Each number is 200 + 20 x the weight over its row's rms, rounded and kept within 0 to 999. Layers, rows and columns count from 0. The size before them is the row's rms in percent of the matrix's.

# layer 4 MLP up, 1280x320, rms 0.0475, rows 293-399, columns 288-319
078,199,236,227,185,188,169,206,196,158,190,177,201,210,183,194,158,202,222,182,195,208,207,148,216,200,222,178,189,160,213,235,193
096,223,211,165,205,191,220,224,205,218,220,186,211,150,176,222,193,172,229,182,206,234,195,200,171,204,220,209,229,202,162,201,201
116,216,171,185,227,226,223,226,182,172,164,168,210,205,170,218,181,191,182,201,207,212,199,169,210,226,194,212,173,221,198,219,188
121,182,124,217,157,205,245,203,218,199,224,193,189,183,223,203,191,196,229,222,186,225,182,199,232,178,176,186,225,167,193,230,219
099,204,203,214,191,201,213,201,209,192,185,248,225,222,194,206,169,198,182,182,181,176,212,198,166,155,183,213,197,202,217,189,199
117,224,169,198,214,201,190,191,204,180,177,202,228,225,190,219,166,197,200,211,172,203,183,205,200,213,188,168,199,205,191,220,213
129,221,237,175,214,222,188,195,191,189,206,237,207,155,193,228,211,150,251,223,195,194,212,173,206,200,188,193,179,211,198,180,203
108,193,179,215,206,210,219,202,162,176,254,212,199,185,195,195,228,220,181,225,201,215,194,192,186,192,197,188,195,186,217,239,211
092,216,202,189,197,234,206,205,218,237,190,197,200,159,199,205,184,215,178,202,220,176,210,199,177,169,190,163,218,212,188,208,174
082,176,198,189,228,212,188,199,204,209,168,189,230,213,200,199,207,185,213,215,205,196,151,194,180,162,211,193,227,162,201,211,181
117,227,207,221,235,201,223,189,194,208,190,188,221,243,203,199,210,182,222,200,210,223,214,210,222,163,225,182,234,198,219,209,181
091,193,188,186,217,189,242,210,225,217,200,162,214,201,207,192,192,169,186,208,200,193,182,188,197,207,186,211,221,162,197,205,205
121,186,210,198,222,197,217,205,206,205,183,202,218,210,172,191,263,201,255,167,194,215,195,200,213,175,212,210,247,188,216,193,198
108,210,174,198,150,192,204,204,224,161,183,190,213,197,189,208,189,174,199,214,216,180,205,194,206,189,154,185,187,194,194,179,203
091,185,183,183,203,197,161,202,196,225,177,212,194,219,213,198,173,162,200,204,186,208,228,205,215,220,203,212,191,197,238,201,182
081,193,247,210,170,182,189,238,208,202,203,198,208,207,199,228,202,210,187,200,203,197,231,184,200,203,176,191,224,161,209,211,216
108,189,208,176,193,223,217,196,211,166,184,194,204,161,151,211,223,190,194,221,203,181,184,223,217,196,155,223,202,201,195,191,165
075,200,171,229,234,214,188,242,201,177,214,197,188,192,234,184,204,198,236,228,211,214,207,184,201,178,230,203,198,192,193,210,208
076,184,212,223,197,203,200,229,192,194,212,208,195,204,138,196,208,189,234,233,199,212,195,182,168,193,202,196,206,186,230,194,211
103,215,200,190,185,193,225,194,203,189,186,175,201,177,204,198,173,225,228,201,176,206,239,186,196,194,201,225,234,221,205,216,199
083,200,207,209,213,195,192,226,208,215,183,212,206,203,186,207,205,229,223,199,206,217,223,202,216,208,176,201,179,201,202,197,228
078,200,213,220,224,196,187,225,186,205,226,198,194,224,185,217,174,205,225,204,202,207,203,208,186,206,186,210,198,177,185,234,185
114,199,206,177,213,186,213,225,202,202,199,233,213,227,225,198,211,229,203,206,200,192,204,185,192,176,179,201,168,168,235,196,181
074,211,224,228,198,181,191,202,194,206,205,199,198,231,188,214,194,203,195,204,192,197,190,164,207,176,209,184,190,210,199,224,202
079,193,239,178,186,178,225,223,206,202,238,248,214,211,194,208,204,191,218,198,195,250,203,190,228,207,226,185,196,205,186,226,217
083,203,203,190,217,182,175,223,250,227,162,232,221,217,221,201,208,173,166,199,166,201,212,226,211,183,156,204,177,196,206,222,197
108,241,213,206,181,193,235,211,206,177,219,238,210,190,195,210,215,227,212,189,197,179,182,187,228,189,205,222,203,205,170,236,204
095,215,164,228,157,188,170,213,223,191,172,201,201,196,196,203,192,185,208,209,195,201,188,211,214,186,205,214,198,174,181,222,207
090,170,209,165,233,202,201,182,191,189,251,194,172,194,213,207,171,219,208,176,201,223,206,241,190,194,219,216,257,188,194,206,196
104,236,206,231,179,178,208,162,216,199,220,157,200,194,217,210,188,212,170,187,184,192,180,204,183,201,204,206,186,201,186,203,185
105,223,208,191,179,212,217,189,200,197,170,204,213,167,263,210,222,194,199,200,196,203,231,179,160,178,194,188,186,196,218,214,187
082,170,165,212,205,218,245,223,191,215,194,228,184,218,174,204,233,188,188,209,208,212,201,194,174,177,205,210,185,195,240,209,209
110,218,208,203,180,207,205,202,204,212,225,169,221,212,196,209,172,208,204,198,181,214,218,162,162,192,181,169,202,183,205,215,208
118,213,217,194,186,232,195,177,177,190,194,197,226,153,202,194,198,171,199,225,204,233,185,198,174,193,187,207,234,216,175,202,215
090,211,198,177,229,207,193,189,210,154,182,212,180,164,193,195,210,187,202,223,204,191,215,223,196,181,171,223,188,174,189,223,192
096,188,208,217,202,209,159,218,179,184,230,206,214,175,200,200,211,192,200,205,233,238,191,160,206,175,233,179,233,177,181,203,192
079,205,216,194,179,184,196,211,198,202,191,162,198,213,200,231,158,189,205,181,196,227,212,173,246,206,203,185,170,181,182,226,203
080,184,219,247,202,229,174,183,190,158,194,197,206,188,202,201,213,208,201,203,227,197,185,227,186,178,189,217,198,168,218,209,175
108,236,213,185,169,184,207,179,204,206,209,179,214,214,177,205,159,205,182,209,202,242,184,187,188,178,189,219,176,215,185,204,195
078,242,222,222,193,182,184,217,209,184,202,210,204,240,218,198,198,203,220,213,185,235,221,190,221,196,189,213,187,192,191,197,185
115,178,191,166,190,198,203,213,170,198,178,225,185,218,184,231,185,161,227,189,217,207,188,185,223,175,208,215,218,210,240,201,222
104,178,199,171,173,213,185,227,206,185,196,172,197,181,177,208,227,164,209,224,214,228,214,158,223,181,225,222,237,187,212,225,211
078,190,196,167,175,180,214,203,210,187,220,214,213,216,144,177,193,187,197,200,181,215,198,191,202,212,189,174,203,185,197,200,203
087,192,172,234,186,187,174,201,235,217,238,190,190,194,198,196,203,205,213,203,225,259,214,196,211,187,186,202,162,198,199,221,202
083,204,199,157,209,230,182,183,185,202,183,235,215,207,237,179,146,180,203,247,181,212,199,195,172,156,201,231,218,198,234,177,216
089,183,227,205,229,183,218,226,177,199,216,194,224,219,219,192,183,206,181,200,193,157,208,193,190,182,174,178,196,188,200,190,193
082,220,179,185,196,228,179,206,187,185,226,180,236,181,187,180,227,203,164,234,183,197,206,211,216,211,176,230,203,206,175,222,179
125,182,198,206,219,180,193,208,157,209,243,212,213,205,209,210,194,213,230,232,205,177,209,184,236,206,183,218,195,208,211,215,222
075,264,169,189,172,191,208,226,221,173,193,227,221,224,218,192,243,206,188,209,229,188,235,189,203,182,208,209,185,175,235,189,201
097,180,216,147,239,174,205,201,208,250,192,230,184,180,199,207,198,198,196,209,199,207,228,192,223,225,176,199,190,197,186,215,181
100,207,173,186,190,181,230,222,175,210,203,213,193,182,213,207,202,191,185,211,199,223,194,225,209,208,190,176,205,171,199,212,188
088,197,213,224,191,203,195,210,173,187,202,190,208,201,209,206,224,222,225,217,223,207,218,185,161,209,209,238,215,184,201,210,153
092,174,212,181,197,184,154,198,201,171,195,185,203,194,205,188,210,190,206,214,160,217,184,168,253,179,213,193,194,172,192,216,188
097,214,196,165,241,210,152,186,198,176,188,193,239,242,192,199,191,244,217,204,187,200,210,188,230,199,201,211,193,194,158,198,196
108,175,170,208,199,193,222,182,195,197,228,170,202,182,180,188,216,220,197,169,209,241,266,195,222,207,190,173,207,158,228,219,215
111,217,200,200,189,198,181,171,185,191,184,181,196,190,167,217,188,185,200,228,222,204,195,197,146,140,194,216,206,193,189,203,176
109,212,191,186,209,186,195,213,204,200,183,196,190,176,187,224,212,210,195,193,203,187,223,188,181,183,165,189,215,175,188,218,226
122,212,208,171,183,213,168,208,206,206,222,208,222,206,189,189,166,202,218,269,186,187,187,198,196,158,159,194,208,189,177,209,229
115,209,210,205,167,228,218,228,211,186,212,167,201,223,186,222,198,165,168,225,211,212,200,196,222,200,209,247,202,201,182,202,186
078,189,207,173,208,212,189,194,201,175,184,206,206,200,184,196,198,219,212,208,185,186,205,222,224,201,221,240,169,182,202,206,215
079,239,191,230,191,187,185,199,218,193,171,205,187,216,184,204,186,173,207,204,201,209,212,167,194,178,175,199,207,201,200,220,218
094,234,161,201,177,221,192,219,183,186,213,188,210,185,195,190,192,175,182,241,193,203,186,208,171,206,183,236,208,242,179,198,216
090,200,203,172,180,204,180,209,161,199,203,200,187,207,228,222,225,203,227,218,247,201,221,172,199,174,216,199,224,201,219,237,170
120,205,204,212,180,191,218,213,211,224,181,232,205,197,184,208,201,204,195,189,170,206,211,177,261,182,196,215,232,206,208,237,197
075,209,209,197,201,136,204,203,216,214,208,222,210,209,214,186,213,196,196,194,228,172,237,245,207,175,171,241,170,193,214,211,208
105,240,195,211,213,241,228,173,183,175,215,226,200,208,200,202,199,223,200,215,202,219,219,169,191,176,158,225,192,205,218,227,190
098,193,182,206,193,225,199,209,193,195,185,216,182,188,209,225,197,198,198,228,170,197,195,226,248,184,185,198,184,173,159,179,218
081,182,181,210,204,224,238,194,201,232,232,238,241,174,197,226,228,194,184,217,167,205,186,186,212,143,179,245,180,190,220,169,220
072,168,197,194,185,179,187,210,225,234,215,225,196,224,197,211,201,167,196,170,174,202,221,165,186,214,168,193,181,197,180,214,187
108,183,234,225,203,196,227,192,159,227,222,185,210,189,226,222,208,176,259,202,237,187,229,211,205,168,202,180,219,232,189,177,180
117,203,168,195,198,172,179,196,188,142,238,167,210,176,185,172,183,206,240,203,230,188,159,221,197,203,201,225,181,186,211,209,210
085,202,203,205,205,191,251,202,212,187,186,230,199,242,165,203,203,214,201,190,191,224,210,198,189,176,212,180,194,220,222,238,198
129,169,178,196,197,197,191,197,163,208,216,210,197,190,208,200,224,188,193,241,225,208,204,189,203,173,179,180,222,204,187,189,181
112,201,175,194,206,204,201,209,202,190,207,182,192,144,213,207,218,219,175,179,213,197,240,203,232,202,156,202,190,174,200,184,217
091,211,166,198,185,221,187,222,209,173,183,194,174,227,201,194,197,179,179,214,208,161,180,170,195,157,212,218,179,193,211,216,187
131,183,210,159,164,181,226,224,190,183,219,161,213,221,194,202,177,237,205,181,225,205,213,189,225,181,203,225,176,217,193,225,223
116,206,146,197,186,197,170,229,198,225,204,221,242,178,230,213,193,156,209,238,197,222,198,178,190,218,190,220,189,230,222,210,201
084,178,189,200,190,216,196,182,192,213,183,205,193,212,175,212,167,178,200,229,174,240,205,186,190,208,163,175,240,193,177,226,200
079,199,159,235,208,224,207,177,201,214,212,203,206,212,201,170,199,200,227,209,215,209,228,224,195,210,210,191,247,228,214,176,208
100,221,217,179,207,221,183,186,233,192,189,202,222,214,207,225,208,169,251,219,204,211,195,158,166,167,162,210,163,214,216,186,177
128,166,168,169,200,203,219,186,183,187,197,239,182,207,219,161,179,238,172,187,159,224,199,163,197,182,203,200,189,188,196,205,161
090,194,204,201,188,197,214,186,230,199,210,217,190,201,191,231,180,227,198,202,190,202,180,176,194,165,238,201,237,200,201,157,248
103,197,215,188,215,204,206,208,188,193,218,180,208,200,136,196,182,203,188,205,194,172,172,158,202,196,176,163,229,171,192,203,218
103,193,171,199,187,200,217,210,151,202,206,199,170,212,205,229,200,207,215,243,190,214,204,178,194,176,207,168,217,181,216,226,188
074,192,184,225,181,222,202,195,231,179,190,189,232,217,193,208,173,172,215,229,220,206,207,160,179,207,209,186,211,159,240,193,213
086,177,183,185,228,166,197,185,154,209,189,199,212,180,165,211,200,192,218,182,180,198,188,195,231,194,204,220,185,188,183,215,182
091,197,191,141,203,229,209,242,206,211,195,236,188,197,206,204,185,177,214,208,206,220,193,198,197,206,188,189,202,181,192,229,181
104,205,161,156,203,205,216,186,198,212,197,175,213,202,193,199,215,189,198,167,204,222,214,157,201,172,217,233,228,203,187,189,216
126,187,189,209,208,199,193,188,226,213,239,222,205,190,176,219,188,176,244,187,199,223,234,193,246,203,225,175,187,212,158,193,208
129,214,211,181,212,238,222,224,166,208,221,234,182,198,189,225,180,195,176,197,197,199,166,219,212,187,170,194,220,192,176,230,184
105,172,242,192,204,205,203,210,187,210,181,200,187,204,198,219,225,199,221,193,241,186,239,221,181,200,180,190,218,172,169,198,191
100,192,192,207,205,180,194,206,174,211,237,221,205,198,202,238,206,192,229,199,182,242,214,208,210,226,163,189,181,165,202,194,194
116,224,166,224,177,167,218,234,214,204,178,180,237,216,188,197,219,219,184,199,213,224,216,192,175,241,196,218,199,181,203,199,180
086,206,228,166,225,198,192,192,203,209,204,201,198,202,170,207,168,215,202,179,202,213,215,196,200,221,231,204,190,180,187,206,206
112,198,175,190,187,172,165,190,218,173,250,187,213,186,207,219,174,158,212,184,209,211,218,183,220,194,209,208,195,205,224,196,189
108,210,190,203,235,231,154,206,192,233,212,209,183,171,188,250,191,219,209,205,185,201,164,192,203,185,168,207,218,175,202,205,191
141,191,214,188,182,176,199,186,191,230,228,197,231,181,233,215,224,174,189,198,180,224,173,222,212,192,208,187,211,199,183,207,178
081,176,207,181,213,182,182,175,191,186,185,235,265,217,208,202,186,181,177,161,200,200,199,191,233,224,194,194,231,182,208,199,149
085,185,187,177,239,170,164,181,209,235,199,202,256,225,208,186,177,194,179,186,178,207,190,209,231,199,185,221,203,193,202,211,185
094,177,192,174,169,187,171,198,190,171,194,217,202,202,234,181,178,149,197,213,231,191,182,182,200,198,202,211,183,197,207,186,188
082,229,185,201,206,185,168,232,211,214,199,189,193,197,206,241,222,238,185,204,224,176,217,194,187,193,176,186,164,207,227,190,172
119,225,229,199,203,186,194,218,196,200,201,174,207,216,187,191,200,190,210,193,200,190,194,184,241,184,187,201,211,171,199,233,197
115,191,202,190,220,185,223,165,209,205,205,215,233,222,192,217,207,205,205,259,205,205,206,209,178,156,210,192,206,193,207,185,191
077,188,204,200,209,190,184,216,199,232,195,219,217,200,199,200,174,216,204,230,213,185,199,201,215,216,198,228,199,178,154,168,221
101,233,141,208,210,220,227,177,188,249,194,188,199,180,214,221,187,214,190,234,146,204,188,191,178,208,194,195,172,224,208,199,216
106,212,181,180,200,209,175,215,223,222,207,149,243,168,197,223,190,184,205,184,173,218,203,203,203,198,189,211,211,214,190,200,178
117,171,189,182,269,195,219,183,160,193,204,160,231,212,209,210,220,178,206,173,215,200,200,213,232,198,170,185,186,165,219,214,217
# layer 4 MLP down (transposed), 1280x320, rms 0.0393, rows 293-399, columns 288-319
089,201,223,204,227,173,193,194,159,195,187,212,182,222,210,233,180,198,174,198,190,217,184,204,223,200,198,179,220,215,232,179,214
089,208,205,200,191,239,236,217,211,209,206,224,202,194,221,199,184,173,216,195,193,194,216,206,173,208,172,209,218,178,206,231,209
119,198,174,217,178,208,196,231,176,189,187,210,219,201,209,215,203,176,165,192,201,177,170,207,163,195,202,173,198,182,208,256,210
117,201,186,209,199,200,205,205,209,199,180,224,190,244,201,184,210,212,213,190,191,208,175,206,205,239,190,199,188,206,231,183,187
092,199,205,165,194,204,231,158,210,222,187,201,202,194,209,197,167,205,192,235,224,186,187,182,184,177,217,200,193,220,243,205,201
119,229,215,212,201,209,205,215,192,211,207,217,204,229,234,200,217,224,239,184,223,197,164,197,165,176,221,189,196,163,197,200,187
123,205,197,187,168,227,177,183,163,200,168,209,166,232,190,229,160,216,216,182,204,168,191,176,205,205,191,142,235,184,189,239,228
103,227,213,221,240,217,202,217,205,162,222,184,199,206,169,210,154,207,192,204,248,212,175,180,234,169,227,223,184,213,200,186,184
095,178,194,193,186,197,197,240,225,196,178,223,211,198,223,177,236,232,180,212,198,171,215,207,212,186,205,213,176,177,213,196,189
090,216,200,205,199,217,179,203,200,217,210,236,176,172,207,215,185,191,192,198,181,215,231,170,243,180,205,208,187,219,189,188,207
118,194,206,196,215,207,206,202,175,203,198,227,216,205,200,213,235,172,200,157,177,211,216,163,236,224,226,169,186,227,171,217,236
095,204,200,190,187,208,224,175,199,170,171,251,175,198,181,173,225,180,216,207,212,169,174,225,224,182,198,166,212,220,182,195,206
119,209,192,221,178,242,220,204,220,169,177,158,194,236,213,205,237,233,228,189,214,198,182,227,226,214,207,210,203,204,179,195,201
090,182,193,216,232,158,226,200,232,205,209,203,200,252,206,196,205,200,210,207,208,206,222,227,172,209,210,221,175,184,214,212,198
095,235,186,214,193,197,243,232,175,212,216,228,218,209,219,208,195,218,184,224,206,171,221,170,210,153,238,204,178,182,191,209,197
078,167,187,215,213,186,208,191,203,163,177,185,191,226,206,213,210,206,197,223,175,209,206,188,182,166,216,190,229,206,207,188,186
106,213,222,215,228,182,217,184,189,208,215,198,231,256,260,210,195,195,212,206,197,216,200,179,187,199,199,190,200,217,183,197,219
086,185,217,221,244,203,194,186,203,164,207,195,176,172,206,209,201,192,153,194,215,219,193,205,133,166,225,181,239,202,224,184,222
094,201,194,207,241,220,193,222,182,171,233,168,162,186,218,195,185,203,203,203,210,189,199,214,161,207,226,225,222,168,202,199,166
109,189,165,189,189,198,181,214,198,183,216,237,189,223,205,183,193,204,204,193,187,181,204,201,193,219,182,201,239,188,205,207,221
081,168,224,198,226,204,201,176,206,213,236,198,165,179,207,197,207,210,190,178,175,207,223,210,200,140,228,189,219,160,213,222,177
087,172,187,184,165,177,185,190,194,191,203,202,174,199,232,220,182,200,198,197,200,180,216,201,171,193,219,204,206,198,192,231,208
116,208,200,189,210,209,173,181,221,220,181,219,201,203,173,148,200,188,183,196,208,217,197,226,200,200,192,233,167,173,193,206,209
078,238,199,195,209,187,182,171,212,177,219,189,174,215,203,229,191,214,232,190,203,207,203,157,173,199,205,172,206,183,206,175,239
095,215,241,186,167,193,213,200,197,208,201,218,206,199,191,223,229,208,192,190,194,199,208,180,216,200,190,183,207,235,213,209,205
092,198,216,207,232,222,163,184,141,169,242,198,164,200,183,220,208,206,196,223,192,221,206,185,189,182,203,188,198,194,189,174,229
098,198,227,188,200,197,188,225,225,164,196,176,173,195,215,215,191,210,201,187,210,177,208,194,195,212,178,214,192,178,211,162,179
088,221,185,180,223,156,188,190,198,219,190,209,190,200,178,196,176,186,185,238,230,190,222,181,191,234,156,177,226,211,225,195,221
094,198,215,192,219,236,194,200,187,192,221,196,199,224,194,202,237,180,191,228,194,243,205,175,231,188,145,215,236,199,197,199,173
095,211,218,224,231,150,207,206,219,195,209,194,190,187,194,214,185,249,177,189,172,200,193,188,229,158,179,192,215,197,178,195,234
093,225,189,233,177,134,214,205,176,213,187,173,207,178,159,196,196,202,190,189,191,198,193,209,207,190,212,216,219,179,234,185,210
097,184,197,221,185,204,165,190,185,203,192,182,186,226,190,229,209,218,219,212,187,200,156,214,204,196,204,240,241,203,206,203,185
105,200,222,161,220,196,198,228,194,229,157,197,198,218,213,226,198,225,230,183,204,189,210,174,243,203,177,201,198,203,210,223,208
107,194,173,202,213,194,229,207,174,208,208,204,184,208,192,197,196,255,161,202,164,225,204,221,172,202,234,193,193,198,206,186,210
098,185,224,182,201,198,201,186,210,224,211,217,210,204,183,224,213,218,219,178,201,189,213,198,188,219,241,194,211,222,215,202,186
094,210,195,200,181,217,219,222,180,193,181,196,167,210,192,182,217,221,199,188,195,179,201,207,215,177,190,224,167,187,174,180,210
095,201,203,213,209,208,168,168,175,197,201,202,180,211,225,221,208,178,215,189,186,194,178,194,201,181,215,191,232,195,216,192,194
101,176,205,216,213,212,205,218,222,208,166,215,212,186,201,191,184,183,151,191,201,209,191,195,214,183,186,191,185,192,210,191,205
078,192,217,217,209,198,169,173,226,207,233,216,216,199,234,204,199,177,208,175,185,195,192,186,186,208,192,189,198,200,206,184,212
075,230,219,204,219,213,200,192,195,178,168,204,146,185,156,154,206,195,170,171,169,219,181,185,212,210,172,171,209,165,204,199,193
112,203,160,236,191,201,203,197,220,165,224,181,195,249,181,210,187,221,185,164,171,217,187,195,203,157,193,219,212,208,179,234,214
102,180,215,203,204,177,181,217,200,203,200,212,202,223,202,159,178,210,223,194,198,194,159,159,203,214,187,194,200,205,200,235,187
079,201,210,210,188,193,202,208,196,205,173,213,168,212,198,201,197,205,199,182,209,215,170,161,187,208,195,198,212,172,177,168,236
079,194,217,169,207,208,211,188,246,209,193,162,202,216,174,222,214,239,185,207,206,181,188,207,195,212,179,201,209,202,210,187,205
083,201,183,193,231,197,205,206,239,190,198,180,196,200,207,189,222,199,191,197,214,227,194,183,235,214,165,215,206,193,213,207,191
089,170,207,192,211,183,207,211,206,168,212,221,183,190,203,204,202,202,229,177,162,153,165,165,191,200,192,230,198,252,227,165,187
095,195,185,203,191,210,236,212,176,217,203,193,174,215,194,235,171,200,205,185,208,168,208,155,178,177,211,184,239,189,224,217,201
124,201,169,178,213,215,216,186,235,190,190,184,177,213,237,194,202,199,206,211,209,197,186,195,167,202,182,202,209,188,213,181,198
098,181,197,195,235,208,198,183,183,171,194,202,197,200,170,221,193,192,186,190,220,164,212,169,237,187,165,210,188,213,194,158,200
100,180,224,213,233,206,202,203,210,191,204,143,201,215,244,198,198,211,228,215,194,174,182,189,211,189,225,216,181,226,228,176,220
094,208,205,176,211,190,226,196,229,203,170,189,187,209,211,199,187,179,210,172,159,212,227,224,210,207,237,219,187,199,218,211,216
088,209,167,177,200,193,162,195,209,203,206,196,152,192,251,178,202,206,174,179,180,234,215,177,204,173,194,162,192,204,205,187,252
088,204,183,214,223,194,216,190,216,168,188,193,185,220,207,207,242,225,197,162,189,179,212,210,195,198,194,214,197,211,210,247,191
093,161,171,208,206,193,209,193,226,216,161,201,182,191,219,207,238,221,200,175,200,198,205,210,206,229,214,232,184,214,227,198,173
113,191,234,189,180,188,191,214,221,186,211,167,128,227,198,157,222,203,206,183,236,194,174,191,211,207,211,224,199,219,236,211,172
104,179,212,196,194,167,192,187,205,175,171,178,179,186,193,179,182,222,218,209,246,196,209,191,199,191,210,209,224,164,244,202,147
118,209,213,202,213,197,196,198,189,197,172,165,187,224,200,196,191,240,221,222,221,180,209,202,194,196,214,202,218,189,230,179,198
101,176,208,227,189,177,209,171,250,224,197,214,216,214,203,198,213,227,203,184,222,220,175,201,178,248,215,225,200,196,200,217,157
103,179,178,219,190,206,209,191,231,169,222,246,198,187,204,185,206,180,213,204,170,186,203,177,237,191,197,192,214,167,201,247,219
081,209,223,207,208,200,196,203,186,238,186,199,220,205,221,232,192,226,201,205,222,191,229,174,202,191,184,167,217,239,200,171,221
088,204,174,222,227,199,178,188,197,199,191,212,190,209,182,181,183,176,180,191,203,193,214,222,183,239,208,203,212,198,231,225,231
097,199,195,198,201,206,210,209,216,199,240,171,178,200,175,182,202,209,207,165,165,171,199,192,228,217,196,195,186,158,171,214,210
096,203,213,222,190,172,224,167,203,191,173,196,186,173,175,185,185,197,186,159,226,224,199,193,192,207,219,213,174,202,196,187,213
121,184,195,200,199,204,242,207,191,185,171,217,200,189,190,227,225,192,188,234,220,219,240,177,219,199,192,206,217,190,209,187,235
084,216,199,193,220,218,189,199,181,184,206,192,178,192,193,209,190,216,204,199,197,179,209,186,193,233,228,190,208,202,199,183,197
106,194,216,203,173,159,179,231,229,196,164,174,226,217,222,205,222,174,225,196,195,195,201,214,179,195,207,189,239,228,165,155,194
105,186,180,223,202,172,236,192,223,214,216,190,217,219,196,154,198,203,198,197,225,225,228,181,157,182,221,240,163,226,209,175,197
088,194,200,239,218,229,227,226,161,207,186,177,156,195,201,207,219,190,190,201,202,184,162,209,193,178,173,177,202,202,196,174,193
085,172,186,214,200,182,198,205,182,172,213,175,183,187,199,200,220,192,193,179,206,201,161,191,203,203,212,188,242,219,235,152,204
110,190,199,164,209,178,227,183,236,217,166,196,205,204,187,227,180,208,173,204,158,165,223,164,233,190,182,196,214,180,197,165,189
113,192,219,186,202,211,190,216,177,216,193,180,229,183,212,173,201,176,231,217,203,215,173,214,194,216,187,171,202,197,155,201,186
079,231,202,212,192,204,209,179,237,179,202,189,192,198,231,235,197,211,224,190,224,224,205,188,222,220,199,226,170,210,166,192,234
128,200,189,203,187,167,198,205,212,216,163,192,181,196,203,159,168,189,197,217,178,222,224,226,224,232,207,202,206,174,226,187,206
113,209,210,150,220,185,193,168,243,205,163,198,195,198,230,203,228,204,201,200,191,159,190,209,223,213,230,218,214,214,179,145,165
083,206,172,203,202,199,220,196,181,251,189,227,154,236,198,184,190,219,239,188,176,201,206,180,207,196,202,204,222,214,189,200,198
143,196,200,224,218,208,218,207,185,218,204,174,204,180,171,205,176,195,172,174,213,148,173,248,219,220,232,235,193,231,185,197,209
111,241,191,216,206,188,202,209,220,196,242,231,219,220,203,159,178,214,203,215,182,185,228,164,225,244,190,208,206,224,182,219,193
092,188,168,212,221,207,197,203,222,240,241,202,193,179,220,196,222,194,207,215,203,200,182,193,212,225,186,222,177,229,194,161,160
087,200,178,184,232,206,209,186,176,204,214,195,190,194,198,225,190,194,159,165,203,198,212,220,232,172,221,182,218,237,222,161,218
090,218,175,205,207,201,218,215,227,173,255,208,187,198,212,174,199,209,190,190,176,165,171,200,213,206,221,200,180,124,181,208,220
127,188,170,188,210,185,205,222,194,198,196,214,171,231,203,192,213,219,207,197,232,212,220,206,227,165,199,185,206,186,167,205,219
092,191,215,186,237,194,190,183,192,186,192,227,213,184,220,211,214,216,207,215,167,192,193,205,151,189,238,185,190,185,203,221,172
090,213,201,190,211,218,158,141,198,189,218,220,186,211,181,179,194,199,180,220,175,223,195,182,251,199,188,203,228,224,185,223,223
106,242,185,212,178,221,179,157,216,207,237,181,211,198,171,221,195,196,204,210,177,207,236,247,202,201,190,225,219,207,189,194,245
084,203,231,207,188,195,197,235,227,180,197,203,187,216,192,211,180,200,199,200,215,209,167,169,183,199,197,185,205,230,238,187,178
090,168,190,196,204,185,209,189,202,223,160,227,134,176,213,176,193,166,198,172,188,200,179,207,211,219,166,184,222,190,208,174,236
094,190,190,239,190,176,197,186,237,154,186,175,179,171,192,234,182,186,184,163,179,187,200,223,177,194,188,182,208,180,206,198,198
108,204,214,248,208,219,163,191,207,200,239,200,182,200,221,180,180,203,164,243,205,178,211,224,182,193,232,184,200,207,193,195,205
084,211,199,214,186,203,224,192,222,208,215,187,204,189,200,192,218,194,219,208,199,191,206,215,199,210,194,201,186,209,197,188,207
130,197,164,186,187,203,216,199,248,220,200,197,206,222,218,190,197,221,228,162,151,193,184,183,176,202,204,205,171,207,206,199,183
104,191,218,158,216,209,198,193,217,186,164,210,164,195,184,170,215,198,186,214,209,210,185,209,143,220,205,237,229,187,185,201,204
090,191,222,210,203,186,219,176,183,206,195,212,182,225,183,202,198,176,201,157,184,205,228,195,206,185,200,182,189,190,180,171,204
118,181,220,178,220,243,169,187,184,221,191,217,169,189,206,205,191,211,226,186,202,179,181,185,214,174,221,199,202,237,184,189,208
091,206,198,199,208,201,185,226,201,188,189,215,190,192,200,196,210,161,204,223,214,192,200,190,212,166,215,217,175,215,215,187,149
111,201,182,182,170,204,232,181,180,198,233,218,202,182,194,188,202,213,201,192,190,160,223,177,199,213,168,204,154,180,220,190,181
100,214,216,234,157,218,208,145,199,165,182,229,193,182,193,198,196,212,159,196,178,168,214,180,203,211,185,225,204,198,211,199,235
149,172,227,179,185,169,180,203,207,230,202,196,213,179,203,178,254,182,201,199,196,203,139,221,205,194,247,184,219,230,200,179,201
085,191,224,190,227,204,212,203,172,175,202,212,218,188,204,208,229,220,201,198,206,209,214,209,242,175,218,167,190,200,205,206,210
089,202,198,178,191,227,172,220,164,214,167,166,189,214,191,216,192,225,203,227,188,196,200,202,165,161,163,215,211,213,190,203,214
091,188,198,187,201,211,218,183,190,213,191,225,200,229,205,171,205,190,214,212,202,208,193,201,195,186,195,173,213,191,203,223,185
094,202,233,182,192,208,210,238,204,190,174,226,181,183,205,175,207,193,200,208,158,208,194,204,190,211,200,199,190,208,207,185,195
117,190,177,218,234,168,195,206,189,224,215,216,168,177,209,207,222,196,207,199,185,219,216,176,200,234,205,237,192,152,221,162,231
116,138,181,217,211,199,221,163,195,188,231,179,199,235,229,234,213,222,190,233,179,170,210,231,187,229,190,190,160,203,170,195,194
087,208,198,226,217,189,197,208,169,143,160,173,188,182,190,201,190,202,213,192,234,193,149,177,208,210,199,196,221,182,176,173,207
102,176,220,167,193,208,171,213,209,194,179,188,173,205,206,191,170,180,178,192,264,196,223,225,206,186,222,145,181,183,220,195,173
100,155,153,201,199,218,235,177,201,210,212,205,189,212,182,211,174,199,173,235,211,206,195,214,216,186,196,190,201,223,221,205,206
108,220,171,205,201,214,214,182,217,203,210,166,208,185,196,161,239,182,236,169,212,160,176,195,212,240,198,147,198,202,207,207,169